config = dict(
    n_layer=9,
    tie_embeddings=True,
    optimizer='muon',
    warmup_steps=0,
    doc_mask=True,
    dataset='wikipedia_en',
)
Each number is 200 + 30 x the weight over its row's rms, rounded and kept within 0 to 999. Layers, rows and columns count from 0. The size before them is the row's rms in percent of the matrix's.

# layer 2 attention output (transposed), 512x640, rms 0.18, rows 243-255, columns 320-399
109,213,204,149,240,187,234,174,186,185,158,219,145,210,223,183,193,227,171,138,156,193,246,186,169,209,255,192,203,136,178,126,220,198,219,188,211,273,245,206,213,215,161,240,223,180,213,197,213,224,213,171,217,214,155,154,185,194,239,249,192,207,251,223,191,187,231,228,233,232,164,187,196,240,207,195,178,217,229,171,222
102,234,206,200,213,215,208,135,183,122,233,195,209,160,190,190,143,187,145,198,197,200,221,206,198,131,224,252,212,151,217,189,204,200,154,228,255,212,164,177,261,180,216,228,184,199,229,204,179,176,208,218,182,180,144,221,212,205,166,194,273,210,250,204,247,162,234,194,157,145,188,189,173,250,238,180,179,179,199,215,159
107,217,208,178,173,194,247,209,173,178,215,186,171,173,198,178,198,215,177,181,220,162,174,242,253,216,207,184,186,217,220,201,165,191,150,183,219,183,214,172,194,234,214,167,174,198,185,191,186,186,219,218,233,150,199,170,193,216,210,162,171,244,179,220,168,198,217,180,194,225,171,126,221,219,216,219,197,216,297,211,201
106,216,146,209,239,210,193,257,233,189,208,194,229,161,242,236,280,183,208,136,211,229,191,167,177,183,219,169,227,132,190,198,211,227,203,193,134,234,236,225,180,203,228,167,238,216,198,213,206,150,150,210,205,205,200,166,220,275,178,212,217,202,206,137,174,204,171,198,175,194,235,175,182,232,261,223,180,173,224,243,200
103,159,165,200,172,188,256,206,208,268,201,203,227,186,220,142,204,229,191,213,156,155,202,172,156,195,163,198,166,237,148,194,216,254,155,179,180,120,212,188,174,189,157,191,188,224,250,184,214,148,234,245,183,190,161,262,203,265,192,241,215,189,227,219,166,171,260,219,212,249,202,159,164,185,206,207,196,225,190,205,180
106,208,184,217,246,198,182,216,194,229,218,232,283,208,248,207,176,175,239,272,159,198,189,184,201,173,194,182,201,270,198,195,239,161,193,223,242,171,199,167,262,250,195,187,191,163,219,170,222,144,217,166,129,178,198,253,180,210,204,226,235,220,224,197,199,149,202,212,170,204,187,176,174,170,218,232,170,152,203,147,207
106,210,162,228,233,179,203,208,213,212,214,182,182,192,173,209,158,203,177,190,195,208,265,205,181,276,139,145,194,216,162,196,196,184,195,192,222,207,165,190,181,186,204,203,227,164,217,225,219,231,207,157,260,184,198,186,265,186,164,203,193,201,151,223,235,228,160,185,208,217,176,158,186,140,205,227,233,187,162,222,186
107,195,201,225,199,209,147,205,157,179,210,204,149,220,201,223,207,186,189,160,159,208,188,155,184,176,260,209,196,204,165,240,174,228,190,210,165,248,224,204,160,242,211,182,201,162,168,198,188,240,181,210,230,191,243,148,189,203,177,217,179,198,220,198,217,185,203,224,210,200,157,152,172,189,222,211,202,208,251,157,247
108,202,212,222,189,178,196,258,225,192,179,194,219,125,225,208,182,170,249,155,205,161,225,193,222,145,130,206,218,200,218,206,203,216,211,218,135,195,148,163,153,148,204,188,193,198,178,226,198,176,228,175,206,207,172,225,136,187,223,143,187,229,184,211,178,189,201,192,231,157,237,204,195,162,196,166,218,195,176,214,200
110,236,245,160,188,231,184,232,165,192,220,221,226,173,222,216,235,193,184,210,249,173,192,182,237,194,186,193,170,239,174,115,144,195,222,177,207,214,219,208,177,224,241,209,220,187,214,198,223,196,214,149,282,198,253,244,173,174,197,175,171,236,190,206,196,212,207,222,191,211,244,195,158,235,240,227,209,183,230,165,184
105,258,237,209,194,215,249,271,212,185,183,224,120,171,195,255,195,205,183,227,187,218,247,201,222,220,182,202,234,190,192,200,211,159,180,175,157,157,206,139,200,189,232,249,185,183,233,222,195,220,191,190,243,231,208,212,194,152,236,226,184,217,194,221,176,187,210,233,199,170,226,161,167,223,179,236,211,179,202,179,161
099,236,199,118,220,193,215,225,153,170,151,227,221,210,223,180,232,164,167,188,217,199,187,158,228,214,215,187,211,155,266,213,215,196,185,186,211,227,226,196,222,163,170,204,224,176,210,188,201,171,220,199,227,191,163,172,180,201,166,217,240,151,196,184,202,146,245,224,228,215,200,246,172,190,133,165,234,196,204,133,258
109,238,198,180,184,222,202,190,216,218,187,166,234,167,167,217,159,155,166,177,114,219,188,183,226,214,251,195,209,216,172,208,221,224,210,237,214,95,212,218,242,178,258,214,256,265,220,172,186,175,181,228,197,214,177,238,189,152,200,216,167,202,180,215,172,211,202,204,191,191,229,228,177,169,205,189,197,177,172,199,205
# layer 2 attention value, 512x640, rms 0.043, rows 244-255, columns 320-399
098,187,192,197,123,196,209,192,213,150,189,187,214,237,219,178,216,190,231,238,226,213,207,173,178,219,228,190,176,186,218,178,161,171,164,213,172,229,182,191,193,194,234,246,205,203,210,173,190,200,182,155,216,169,261,216,169,167,216,156,179,233,234,175,232,187,202,218,202,180,184,146,200,183,229,135,196,242,188,168,165
101,197,220,206,223,177,186,197,208,199,222,183,168,237,147,240,203,218,225,194,188,182,254,222,130,183,232,233,218,189,196,244,182,183,211,192,233,183,196,192,178,195,161,216,166,166,238,175,229,133,155,219,201,269,188,233,218,205,218,156,231,159,192,167,183,169,201,212,184,141,224,163,177,258,241,156,221,223,184,182,191
104,208,200,158,211,194,222,144,179,202,231,254,203,270,252,209,173,250,167,175,220,175,155,200,190,224,232,163,205,196,179,248,193,182,194,186,217,172,193,148,213,224,144,193,205,191,185,198,187,187,177,277,144,216,168,231,182,247,248,174,192,198,213,182,196,249,233,251,161,240,194,203,172,142,172,149,192,196,211,180,199
098,179,198,198,218,214,191,206,158,218,231,196,228,160,199,244,210,142,158,193,201,194,165,211,173,284,162,206,224,207,265,212,149,216,177,160,173,235,227,190,244,219,181,229,179,192,149,198,188,217,218,196,170,182,184,161,172,176,172,193,201,133,232,195,144,185,231,212,179,196,219,208,152,230,219,206,209,197,219,161,193
098,188,186,209,188,201,203,222,223,209,175,242,254,186,171,194,240,179,225,183,181,178,215,172,141,253,238,177,194,207,201,235,189,155,206,224,235,189,207,170,219,205,196,220,200,274,161,160,253,174,239,222,176,163,222,213,211,223,220,161,234,187,215,156,186,210,133,228,179,233,212,198,203,128,219,168,194,242,192,218,193
099,221,236,201,183,217,186,222,190,204,211,226,181,226,188,186,204,220,172,199,208,201,186,185,230,208,250,222,231,201,253,196,183,203,254,208,131,220,231,196,195,176,225,172,199,241,246,211,196,242,220,232,174,229,187,213,159,206,176,248,246,209,167,228,241,224,207,185,213,228,246,171,189,275,182,253,233,151,231,256,166
102,211,183,235,220,254,177,117,299,181,219,172,165,194,202,238,188,210,200,212,145,207,201,230,237,157,178,195,168,134,191,185,192,159,215,265,186,207,204,212,210,182,231,188,208,205,160,204,142,215,221,134,220,176,225,220,163,214,197,203,206,176,243,160,240,194,214,242,220,196,238,194,186,122,158,204,203,185,173,176,155
105,266,194,162,174,214,198,153,225,206,261,218,181,192,164,192,218,201,251,208,191,184,116,166,195,206,201,153,194,224,194,187,184,150,240,180,203,243,155,242,215,207,136,158,232,216,124,171,196,179,168,211,151,219,236,206,210,216,161,187,201,225,193,210,245,208,168,274,217,213,165,228,187,192,195,187,167,176,217,208,159
104,146,254,215,149,203,130,217,236,203,236,279,170,191,173,194,173,140,193,207,164,140,202,196,223,204,144,189,205,201,215,206,234,182,234,224,205,176,255,176,169,212,223,226,217,218,217,245,177,224,237,208,231,172,180,200,136,217,186,178,229,207,147,133,198,226,204,241,168,185,205,196,229,189,181,288,202,249,188,160,260
101,173,222,176,255,175,163,209,228,205,183,218,251,169,116,187,188,153,191,170,219,170,226,212,213,216,250,259,185,208,225,201,219,231,223,229,233,154,170,234,183,205,202,163,187,185,185,242,220,206,175,190,166,209,161,218,232,201,179,182,194,168,161,165,230,243,142,203,260,226,165,201,161,215,217,192,179,189,184,239,211
094,187,263,207,205,212,219,196,235,206,170,207,234,186,189,244,190,112,211,237,192,212,189,189,197,201,209,207,202,255,193,227,166,229,177,217,104,222,202,194,189,211,214,224,183,207,251,163,180,148,192,179,228,271,184,197,140,195,200,215,170,206,224,184,212,243,176,180,272,174,195,221,145,173,200,189,206,215,241,211,174
103,215,176,210,244,160,219,174,229,227,244,204,228,152,215,199,139,226,175,209,189,170,158,203,158,213,233,190,160,190,141,226,132,216,211,259,213,139,213,176,135,225,220,205,221,231,210,215,215,217,177,168,180,210,204,223,183,177,218,185,193,241,221,199,170,171,208,190,250,168,166,179,220,197,265,200,194,184,160,245,150
# layer 2 attention query, 512x640, rms 0.0447, rows 256-287, columns 320-399
096,204,174,200,207,186,159,212,197,176,181,182,192,213,172,194,256,140,191,212,209,207,246,161,216,210,188,203,225,232,143,183,192,217,242,209,179,158,148,171,129,184,270,218,151,186,207,223,208,195,128,226,203,217,208,208,206,209,157,163,245,228,169,172,166,201,174,210,194,215,213,190,217,205,176,158,196,179,229,217,189
091,160,142,210,219,173,192,234,132,228,165,209,233,187,185,187,242,205,194,222,200,145,177,184,172,195,239,181,246,242,198,215,206,207,172,224,207,211,193,186,198,194,204,177,213,200,216,227,247,221,187,201,197,194,187,198,182,209,207,225,187,193,166,207,198,181,248,205,188,200,172,202,217,188,197,135,232,194,211,194,140
095,173,240,175,187,190,184,203,255,165,190,298,139,201,219,237,187,198,164,241,210,241,179,170,229,201,201,230,138,161,189,194,207,214,221,230,181,188,139,170,238,174,165,221,181,180,147,224,196,167,209,239,219,168,234,233,222,193,164,240,202,202,125,194,179,225,205,166,164,230,161,185,173,191,197,211,204,221,231,228,231
094,154,191,223,204,207,231,159,225,146,176,186,191,227,224,204,202,143,190,216,176,166,202,224,232,160,154,165,208,182,204,232,180,178,223,188,244,188,228,275,221,203,189,227,233,228,192,116,173,137,172,261,210,255,156,130,199,195,169,186,188,211,211,228,183,162,191,212,219,232,208,212,154,122,226,268,162,213,179,174,202
087,181,181,164,183,217,165,217,172,191,195,256,194,212,205,166,146,185,176,236,198,225,188,209,224,206,220,212,230,211,181,203,214,218,152,218,176,247,207,187,265,209,178,157,242,173,162,160,191,226,227,271,175,218,184,234,222,219,265,209,151,227,175,233,204,221,251,198,214,199,175,212,184,206,174,138,218,206,271,213,202
086,159,248,205,191,235,188,169,225,188,151,184,223,180,195,143,251,186,255,201,143,166,212,203,183,190,176,222,188,231,202,159,257,202,200,260,206,179,182,195,192,180,242,176,220,169,237,190,202,202,223,169,250,190,227,221,171,140,234,237,206,149,220,144,154,183,229,209,191,188,202,191,200,183,155,259,216,172,170,221,168
093,220,210,207,205,176,167,236,196,168,213,192,207,199,239,187,256,194,231,144,162,233,167,213,184,187,193,176,169,189,167,182,209,216,212,150,122,236,202,190,248,217,234,189,198,183,233,225,205,184,180,204,185,206,242,210,243,221,205,227,164,188,183,133,137,148,208,226,178,198,223,145,203,218,218,205,187,211,203,181,245
085,196,179,215,194,199,209,194,110,205,214,231,305,200,213,174,202,231,220,241,263,188,178,167,163,221,242,225,191,218,195,207,202,254,166,189,190,216,212,225,190,244,189,157,175,178,181,219,181,252,226,211,192,211,129,236,201,236,208,144,245,202,208,153,224,209,205,206,224,191,230,158,183,251,197,188,218,159,176,187,217
093,210,213,179,253,183,199,194,191,147,237,239,219,199,247,200,192,229,165,175,236,292,231,199,236,236,149,216,209,194,181,185,146,172,197,183,198,161,153,179,177,193,229,188,237,255,173,196,152,249,230,153,174,161,154,200,183,245,175,245,235,165,218,155,247,247,247,208,240,179,210,168,173,262,270,312,241,232,223,219,166
097,198,208,193,187,178,184,152,167,180,198,257,159,235,175,147,192,213,224,227,129,235,178,209,164,203,147,178,198,186,205,166,144,171,230,176,187,213,220,195,213,229,222,193,225,195,191,187,144,241,159,171,213,193,217,272,189,191,238,219,214,164,208,223,131,265,223,179,184,217,194,208,160,140,199,203,230,165,186,210,173
098,188,266,240,175,231,197,192,230,172,228,187,183,162,216,198,228,183,186,205,221,179,185,235,211,183,220,190,171,191,231,257,180,172,217,174,191,202,200,190,206,173,147,212,138,135,202,213,157,179,248,162,186,171,201,195,210,233,231,191,206,205,265,186,241,173,175,247,264,188,221,193,168,138,176,226,139,203,217,203,227
102,199,177,187,217,206,188,169,195,274,174,195,218,219,205,221,161,179,148,180,241,224,175,225,195,201,174,227,190,229,213,189,201,267,96,233,175,170,193,158,210,199,209,210,231,227,203,188,163,224,188,197,146,177,174,173,199,212,191,161,237,247,238,242,257,210,192,193,157,185,183,239,165,250,178,195,228,197,202,188,258
094,175,211,197,259,210,142,224,226,195,213,240,203,218,206,204,224,201,190,138,220,213,189,226,187,218,178,215,257,188,216,210,189,169,142,182,159,204,211,186,131,246,220,151,199,162,196,185,244,235,262,166,199,209,124,217,193,250,229,204,186,246,188,234,241,205,215,193,219,160,185,188,196,256,178,181,138,207,199,170,296
096,191,222,145,239,242,194,234,185,231,157,210,169,178,208,153,190,261,156,219,195,223,169,160,176,174,283,212,216,173,159,159,198,210,161,280,180,184,183,216,239,180,265,182,232,166,207,188,267,211,227,194,165,179,170,211,162,221,193,154,225,275,178,172,162,193,208,193,140,225,195,207,194,236,180,182,206,218,190,207,199
095,220,201,207,193,239,238,190,178,238,165,212,169,177,211,189,216,170,208,230,208,220,193,233,147,232,214,233,249,161,213,154,243,170,192,169,198,241,211,178,244,226,202,182,259,186,145,196,216,214,256,203,219,214,240,191,188,261,209,238,180,182,225,234,224,223,192,167,147,151,231,204,207,186,254,147,247,230,192,152,189
092,232,247,194,196,209,185,198,232,222,190,230,261,205,178,198,170,170,221,200,239,201,184,208,192,184,205,169,151,194,163,209,211,163,209,254,194,173,223,178,166,193,189,193,167,177,249,165,210,227,210,210,205,169,171,124,205,223,174,169,228,217,235,206,166,197,255,225,155,231,179,212,208,266,155,210,189,188,218,212,195
100,162,193,177,215,202,201,170,170,195,209,207,184,174,206,172,196,162,170,168,204,202,211,231,229,215,216,158,179,196,208,172,233,186,198,136,229,206,153,182,172,192,214,191,159,231,200,214,169,171,200,199,175,210,220,163,228,253,193,199,233,213,223,234,187,146,189,162,247,157,185,200,176,212,210,220,227,234,231,228,197
091,201,255,189,183,176,221,213,210,172,172,266,182,200,156,197,194,225,181,259,209,185,218,132,198,177,229,192,201,234,224,213,196,191,192,209,216,218,258,219,191,164,261,206,232,189,194,188,174,178,200,178,159,208,224,159,189,201,187,141,184,219,206,211,153,156,189,232,221,201,202,221,209,205,149,160,178,221,230,212,194
098,120,233,202,206,207,189,237,195,189,160,219,189,225,199,208,234,214,160,214,203,185,230,226,219,176,244,206,129,191,181,147,227,229,192,142,214,176,260,202,168,187,207,209,138,149,229,208,217,219,117,237,202,182,233,178,186,202,222,205,249,211,224,207,180,198,159,184,210,192,189,233,174,221,145,203,202,209,228,170,242
097,228,189,199,205,232,196,241,210,179,212,193,203,250,271,225,215,221,171,215,215,176,232,234,173,229,126,183,170,179,242,191,214,206,203,219,140,211,168,183,172,204,249,206,212,203,210,179,213,195,201,226,182,245,183,221,226,202,176,206,205,255,186,199,239,225,174,194,150,186,200,273,195,206,260,180,193,172,215,169,224
103,228,241,166,198,204,194,200,227,211,180,233,241,236,187,198,206,187,221,195,264,175,171,182,209,149,219,241,229,171,213,216,187,210,189,237,190,201,242,235,199,181,193,178,152,199,250,183,250,172,220,220,185,222,217,213,133,234,182,159,212,196,216,242,186,196,211,246,247,231,175,195,192,218,172,219,154,151,157,152,206
109,202,171,188,227,227,218,152,236,156,188,163,151,237,167,203,198,198,228,199,171,169,244,178,175,183,227,229,168,199,221,213,162,216,216,185,226,219,237,201,189,147,167,196,173,187,210,213,166,186,186,202,153,215,228,202,201,156,191,194,253,250,230,242,175,239,173,204,242,202,211,250,219,213,231,189,187,202,210,151,196
108,211,201,216,253,199,180,196,155,190,186,243,219,260,156,204,148,175,192,191,242,237,140,177,187,197,178,228,209,248,196,221,203,167,175,154,204,217,274,219,178,246,171,210,169,122,204,226,221,195,187,213,222,216,199,133,203,214,199,159,178,212,207,210,187,195,169,216,207,182,181,242,234,193,170,184,216,199,176,184,241
104,194,176,221,215,165,170,203,217,205,158,156,141,157,219,211,242,186,214,158,268,200,213,202,118,153,117,170,224,184,152,248,241,177,179,209,187,122,220,189,146,176,216,214,116,224,191,206,163,193,182,168,220,212,225,167,207,159,222,225,206,176,218,243,224,200,212,188,216,245,249,174,141,177,171,254,168,170,243,208,213
106,224,187,168,244,148,192,151,274,211,197,227,213,193,204,224,171,222,216,176,208,213,197,227,195,188,257,148,255,229,222,217,203,209,226,195,214,222,201,200,254,193,164,133,194,213,203,166,193,242,200,158,177,278,180,177,244,188,235,240,154,218,239,145,196,235,229,214,207,196,180,210,171,163,193,183,199,206,246,153,244
107,205,267,235,220,163,194,190,141,160,222,258,234,234,187,221,162,173,180,192,212,197,217,210,164,150,227,125,205,196,256,156,217,186,248,173,146,204,192,195,198,183,131,181,141,188,183,260,145,207,152,170,226,152,170,181,206,154,144,172,168,195,220,234,217,187,178,175,197,190,213,165,218,228,184,214,240,267,236,199,156
099,165,182,202,210,235,184,221,185,203,244,183,202,244,263,183,224,255,216,202,236,209,170,204,155,190,181,187,227,174,258,222,160,197,213,229,165,154,155,231,203,274,143,188,215,180,199,214,234,210,245,226,144,251,187,214,190,208,195,196,222,230,211,166,260,226,149,218,220,236,194,195,222,188,242,164,197,177,174,165,193
101,229,150,226,175,143,184,146,213,216,199,197,221,199,163,248,219,159,221,187,201,202,181,245,231,191,185,139,166,204,181,151,212,206,149,198,210,193,163,206,171,197,240,172,239,163,196,197,212,185,166,183,227,196,173,154,164,194,160,185,224,212,186,172,209,203,151,234,236,229,175,243,220,181,148,175,236,202,220,189,222
105,216,171,263,199,202,199,189,189,233,187,159,164,165,197,226,207,198,182,206,175,195,217,250,275,180,191,153,217,149,193,210,167,193,208,226,216,182,185,194,230,206,319,168,251,186,135,191,185,202,159,224,178,233,208,238,173,232,188,157,214,138,174,139,176,190,179,204,161,169,224,178,149,152,164,224,165,214,167,186,208
099,187,187,193,232,271,160,143,235,179,166,172,229,162,109,172,219,192,190,207,222,196,202,211,185,186,240,200,245,200,195,204,225,154,267,191,247,207,158,192,196,182,167,206,218,188,171,179,160,157,167,181,180,207,202,217,252,210,212,230,172,199,200,147,213,226,210,211,186,162,216,186,157,219,216,204,204,220,173,156,233
103,233,212,188,178,180,147,223,166,250,168,220,234,174,179,206,186,181,154,237,221,209,174,196,172,202,163,232,155,205,232,180,174,259,156,186,192,237,196,209,203,195,211,200,209,196,258,230,183,206,229,228,230,190,163,168,234,180,204,126,210,190,180,204,224,257,161,128,162,165,222,231,216,174,184,199,214,183,174,133,255
107,180,158,231,198,248,238,145,218,248,178,184,181,232,162,224,243,154,224,169,171,232,207,195,234,190,149,231,214,206,177,161,196,187,188,222,216,132,228,176,217,121,181,183,171,177,221,226,168,196,244,185,181,176,242,240,202,185,247,188,178,230,190,205,229,207,159,209,160,224,185,192,155,165,262,193,195,171,179,228,217
# layer 2 attention key, 512x640, rms 0.0438, rows 256-286, columns 320-399
108,221,184,274,201,194,160,162,199,201,220,207,225,244,219,251,236,242,124,219,214,174,173,197,208,182,198,182,163,196,205,224,224,210,141,224,198,233,216,221,236,201,203,183,167,210,177,208,223,215,208,225,185,191,243,177,175,193,154,248,147,197,227,206,201,224,166,173,207,174,207,222,174,208,243,235,205,255,232,185,210
103,215,223,206,232,180,129,200,203,212,278,229,218,214,140,182,197,182,221,236,203,146,207,221,187,250,189,200,174,217,219,204,171,213,169,216,210,161,184,183,132,184,162,197,161,216,193,161,252,199,239,214,206,196,257,179,178,204,173,237,227,170,221,164,206,201,195,178,225,230,225,197,152,238,191,236,214,176,228,232,220
093,209,212,181,201,246,221,218,228,272,199,176,204,185,196,201,157,178,228,162,249,200,236,180,183,231,195,237,222,195,196,243,233,178,217,234,205,198,264,170,161,130,214,190,199,229,229,190,245,198,196,184,202,254,168,207,298,236,234,209,205,221,214,232,150,202,175,230,195,216,244,250,223,202,165,214,208,208,186,142,153
092,181,205,163,191,207,204,262,195,246,189,292,216,178,193,187,196,190,170,254,237,211,201,166,172,208,208,216,183,222,183,195,208,196,157,185,184,191,178,135,212,230,135,191,148,220,172,250,204,230,198,190,211,215,266,151,150,208,200,177,184,184,224,214,214,151,192,178,197,161,186,265,186,178,176,205,169,201,181,234,236
092,223,243,167,225,217,222,217,247,195,223,212,239,139,144,231,159,228,180,125,150,185,206,177,184,188,202,189,206,183,193,223,210,194,248,214,186,157,219,174,110,220,219,157,251,198,175,179,227,191,265,214,228,163,206,232,199,129,199,248,237,179,151,192,221,195,197,253,175,218,171,202,151,214,178,281,194,200,219,205,170
088,180,204,165,181,241,252,197,172,214,175,181,182,250,180,236,183,250,177,208,193,156,219,223,252,209,180,211,215,189,154,204,222,152,154,171,201,183,167,185,186,218,143,185,196,209,206,151,186,182,217,246,198,256,255,194,179,210,198,197,167,233,208,221,154,209,167,191,181,131,167,209,159,174,185,208,171,200,185,174,217
089,188,190,208,235,215,223,213,194,188,161,221,157,243,185,195,194,141,179,153,162,225,207,191,205,162,205,232,152,245,122,223,252,179,163,204,214,238,151,185,204,231,219,191,173,189,173,192,171,183,226,235,184,162,250,191,207,191,264,222,247,201,216,203,202,282,169,228,212,143,253,211,198,215,205,197,224,239,197,194,240
091,247,209,238,165,219,260,232,181,209,209,157,222,213,213,217,219,189,225,213,126,145,240,183,231,185,234,215,184,226,208,187,201,233,230,236,185,163,281,235,174,206,187,193,176,207,185,219,198,148,190,228,202,200,210,214,171,238,239,194,144,182,200,194,172,227,194,226,185,228,258,223,136,154,221,215,198,238,207,193,211
096,233,137,274,214,192,206,132,200,156,142,196,201,127,207,214,197,185,249,187,181,183,160,233,145,204,217,205,198,183,227,193,269,224,218,137,229,196,207,177,236,245,228,197,205,163,201,278,195,200,226,202,200,222,194,191,196,258,196,205,177,174,221,225,211,172,199,190,202,227,264,249,215,175,247,172,204,183,189,187,194
089,256,180,230,192,216,200,214,222,161,241,216,149,263,210,274,184,208,168,183,228,157,205,208,236,157,200,185,153,188,211,164,204,159,179,245,155,167,291,166,193,273,243,208,175,225,170,178,216,170,225,189,198,214,222,198,187,230,160,181,118,203,163,195,182,236,203,178,223,105,217,225,189,210,270,228,221,236,155,173,234
100,209,193,171,125,219,265,231,148,172,164,222,226,191,232,199,191,185,240,202,246,226,184,207,179,225,265,180,241,173,202,208,194,223,245,231,213,206,161,191,204,168,199,211,209,185,217,158,175,224,141,206,183,215,229,217,203,160,162,164,186,192,176,203,150,146,251,197,191,201,163,230,270,183,188,172,240,200,196,191,196
094,248,169,214,174,221,197,171,166,178,203,184,304,199,224,251,182,212,233,203,199,159,177,201,232,201,158,170,199,211,210,193,177,184,188,157,226,182,185,269,209,244,234,148,139,200,191,216,157,198,100,222,237,190,188,161,182,202,271,206,213,146,198,181,221,187,211,205,194,244,208,223,252,255,203,252,181,205,218,197,185
094,262,208,230,179,156,169,194,224,212,262,218,222,148,141,198,191,165,165,216,173,174,234,178,221,208,181,243,176,255,197,198,191,191,214,279,184,163,196,143,166,193,203,193,234,226,209,227,249,190,177,152,187,141,246,181,203,173,173,191,191,219,206,197,192,174,245,214,198,215,154,184,144,233,212,217,185,190,172,291,216
095,227,233,239,188,199,203,190,185,141,207,241,205,236,189,206,189,266,185,180,179,128,200,199,225,226,209,257,226,208,189,208,149,185,241,209,242,176,228,246,209,263,227,183,203,151,226,165,183,211,241,197,218,245,196,227,219,235,166,248,187,197,227,209,207,219,202,194,173,150,164,214,225,178,197,139,185,206,180,187,216
096,245,201,276,204,177,178,184,172,244,230,196,170,167,206,187,156,174,181,176,188,225,185,180,184,220,213,193,176,120,205,200,210,222,225,236,205,175,169,254,170,217,178,138,159,191,207,220,171,209,147,163,253,207,157,176,202,149,164,229,225,211,164,196,193,150,186,212,203,199,170,155,181,193,236,192,225,151,173,208,153
091,184,178,239,203,166,139,223,179,245,216,202,190,205,140,190,197,194,165,194,118,171,207,147,196,223,196,193,231,216,176,182,189,173,123,232,135,225,172,219,215,179,177,184,167,227,204,173,260,237,249,252,184,188,211,185,164,164,178,211,192,169,183,164,297,196,173,202,203,209,216,160,188,220,192,246,222,232,150,210,191
093,104,204,211,226,200,177,159,179,151,191,213,223,206,185,225,208,183,203,206,172,181,251,239,236,207,229,212,159,199,184,160,209,188,195,241,195,207,204,171,190,194,197,190,181,244,133,243,182,215,172,209,216,219,200,237,189,180,216,166,271,171,171,197,175,201,228,148,198,197,163,235,199,219,192,211,210,186,184,217,215
082,221,203,226,250,166,219,178,233,182,212,205,231,150,235,217,201,162,216,235,248,212,169,205,214,197,216,252,198,139,207,205,181,196,161,234,188,227,158,168,206,208,224,189,156,168,211,230,196,230,162,199,192,143,200,177,214,248,216,215,168,191,167,203,248,189,189,203,184,179,203,228,145,203,238,161,210,212,174,193,194
099,174,215,196,228,198,219,159,236,223,171,204,194,158,207,217,158,139,190,176,159,228,173,207,211,165,88,143,196,173,230,191,176,240,185,243,227,233,185,176,199,212,218,167,156,179,225,204,223,217,200,229,208,194,190,229,138,168,196,217,162,257,198,217,230,198,214,209,192,215,212,184,220,164,195,221,190,211,155,175,161
094,201,198,176,193,236,186,219,177,111,202,231,162,190,202,190,214,155,182,205,228,211,234,229,223,154,195,174,220,163,220,205,189,249,263,187,218,138,189,204,209,182,197,191,188,195,256,138,138,139,234,192,179,245,164,221,212,187,255,193,163,238,196,254,184,213,185,172,170,222,197,175,242,146,154,203,199,156,259,253,170
101,216,199,140,219,186,160,208,213,245,223,199,218,205,138,210,195,182,162,196,126,126,179,198,159,209,234,129,229,189,205,172,220,193,174,197,186,247,167,233,230,263,172,165,263,232,209,244,204,184,190,156,251,227,231,198,153,209,145,165,194,162,196,214,198,155,221,219,202,215,222,183,233,207,192,234,202,215,184,161,211
100,187,203,256,218,197,192,173,220,207,217,154,200,156,153,185,194,205,238,229,239,216,232,171,151,175,176,197,247,198,181,154,187,238,145,204,144,239,218,200,209,210,211,171,234,175,216,243,192,253,206,206,192,159,228,224,170,216,211,142,192,259,224,187,294,143,194,221,139,183,207,205,207,195,218,259,164,243,168,176,182
091,188,192,270,202,234,236,198,215,217,238,165,251,185,182,203,184,177,195,214,217,159,221,181,187,177,189,200,229,260,190,204,183,191,192,233,193,241,150,141,139,222,197,201,240,204,232,215,159,175,148,233,206,212,243,217,244,206,149,180,176,182,184,231,174,203,189,194,198,200,166,186,184,230,173,208,189,208,180,236,184
099,232,177,217,192,223,178,195,189,184,168,244,219,170,164,220,262,215,183,218,200,166,186,226,198,164,185,188,205,187,237,188,231,217,223,187,205,219,167,189,227,239,238,177,212,207,221,218,206,151,265,236,186,173,157,188,179,153,191,209,195,190,253,168,205,169,197,195,132,207,252,167,238,164,178,183,234,217,155,241,236
096,236,208,187,215,196,189,218,204,184,182,204,166,237,211,181,233,168,238,184,183,226,189,193,178,218,152,192,214,216,148,160,181,304,158,203,177,203,192,217,208,154,198,192,202,166,242,193,193,214,172,249,211,178,193,149,168,231,216,196,210,274,158,218,215,183,208,201,248,201,251,176,157,229,225,223,183,257,151,158,170
102,188,213,232,179,209,220,182,244,172,183,181,259,148,182,269,198,163,200,226,192,202,195,198,211,222,186,175,230,228,203,171,194,219,171,211,163,192,207,249,186,195,222,204,224,154,173,171,221,201,163,206,196,247,166,167,176,209,190,156,166,215,264,231,220,156,214,231,180,200,191,222,208,237,216,229,200,161,200,194,173
092,237,232,165,226,197,189,198,231,198,238,230,171,214,185,150,162,220,207,151,206,276,164,228,190,199,248,193,213,193,175,207,205,158,215,180,220,190,182,176,210,211,209,156,227,196,227,224,213,140,260,177,149,234,251,217,192,252,155,196,152,175,234,182,200,254,189,200,200,173,189,194,190,179,192,204,210,153,283,221,204
104,213,159,228,185,171,175,176,225,199,173,194,181,190,198,234,138,227,263,200,257,186,196,189,205,187,258,208,209,190,226,222,191,278,195,201,245,176,219,239,154,197,178,199,188,187,244,141,195,174,202,180,242,181,276,214,227,230,202,208,209,167,272,186,175,195,214,191,218,201,219,167,237,199,193,187,252,183,188,179,227
099,231,221,185,240,208,223,184,202,188,238,218,170,184,213,205,221,217,218,180,186,226,237,197,223,208,235,196,227,213,159,229,180,148,201,182,177,172,218,130,194,219,194,206,240,195,174,183,225,173,192,197,234,233,151,198,209,183,184,192,116,269,210,204,244,162,216,199,191,207,201,199,213,193,273,164,171,210,190,215,164
103,229,229,202,170,197,211,149,159,244,202,230,202,178,202,240,177,177,213,197,195,239,190,148,173,204,129,188,182,169,255,208,202,225,220,198,184,230,228,273,199,154,202,195,250,143,216,233,227,234,193,187,211,196,197,176,161,254,245,194,186,151,202,160,181,191,285,219,202,235,227,232,210,150,207,205,189,214,149,227,188
109,154,275,230,242,221,214,153,194,237,219,248,210,183,230,191,184,184,230,219,214,214,225,156,242,177,178,188,232,218,216,209,200,209,139,216,253,224,213,162,213,203,180,232,164,207,240,170,124,218,196,239,188,238,221,213,217,166,221,229,225,210,174,212,208,169,207,204,197,188,194,139,167,192,206,248,198,200,212,258,198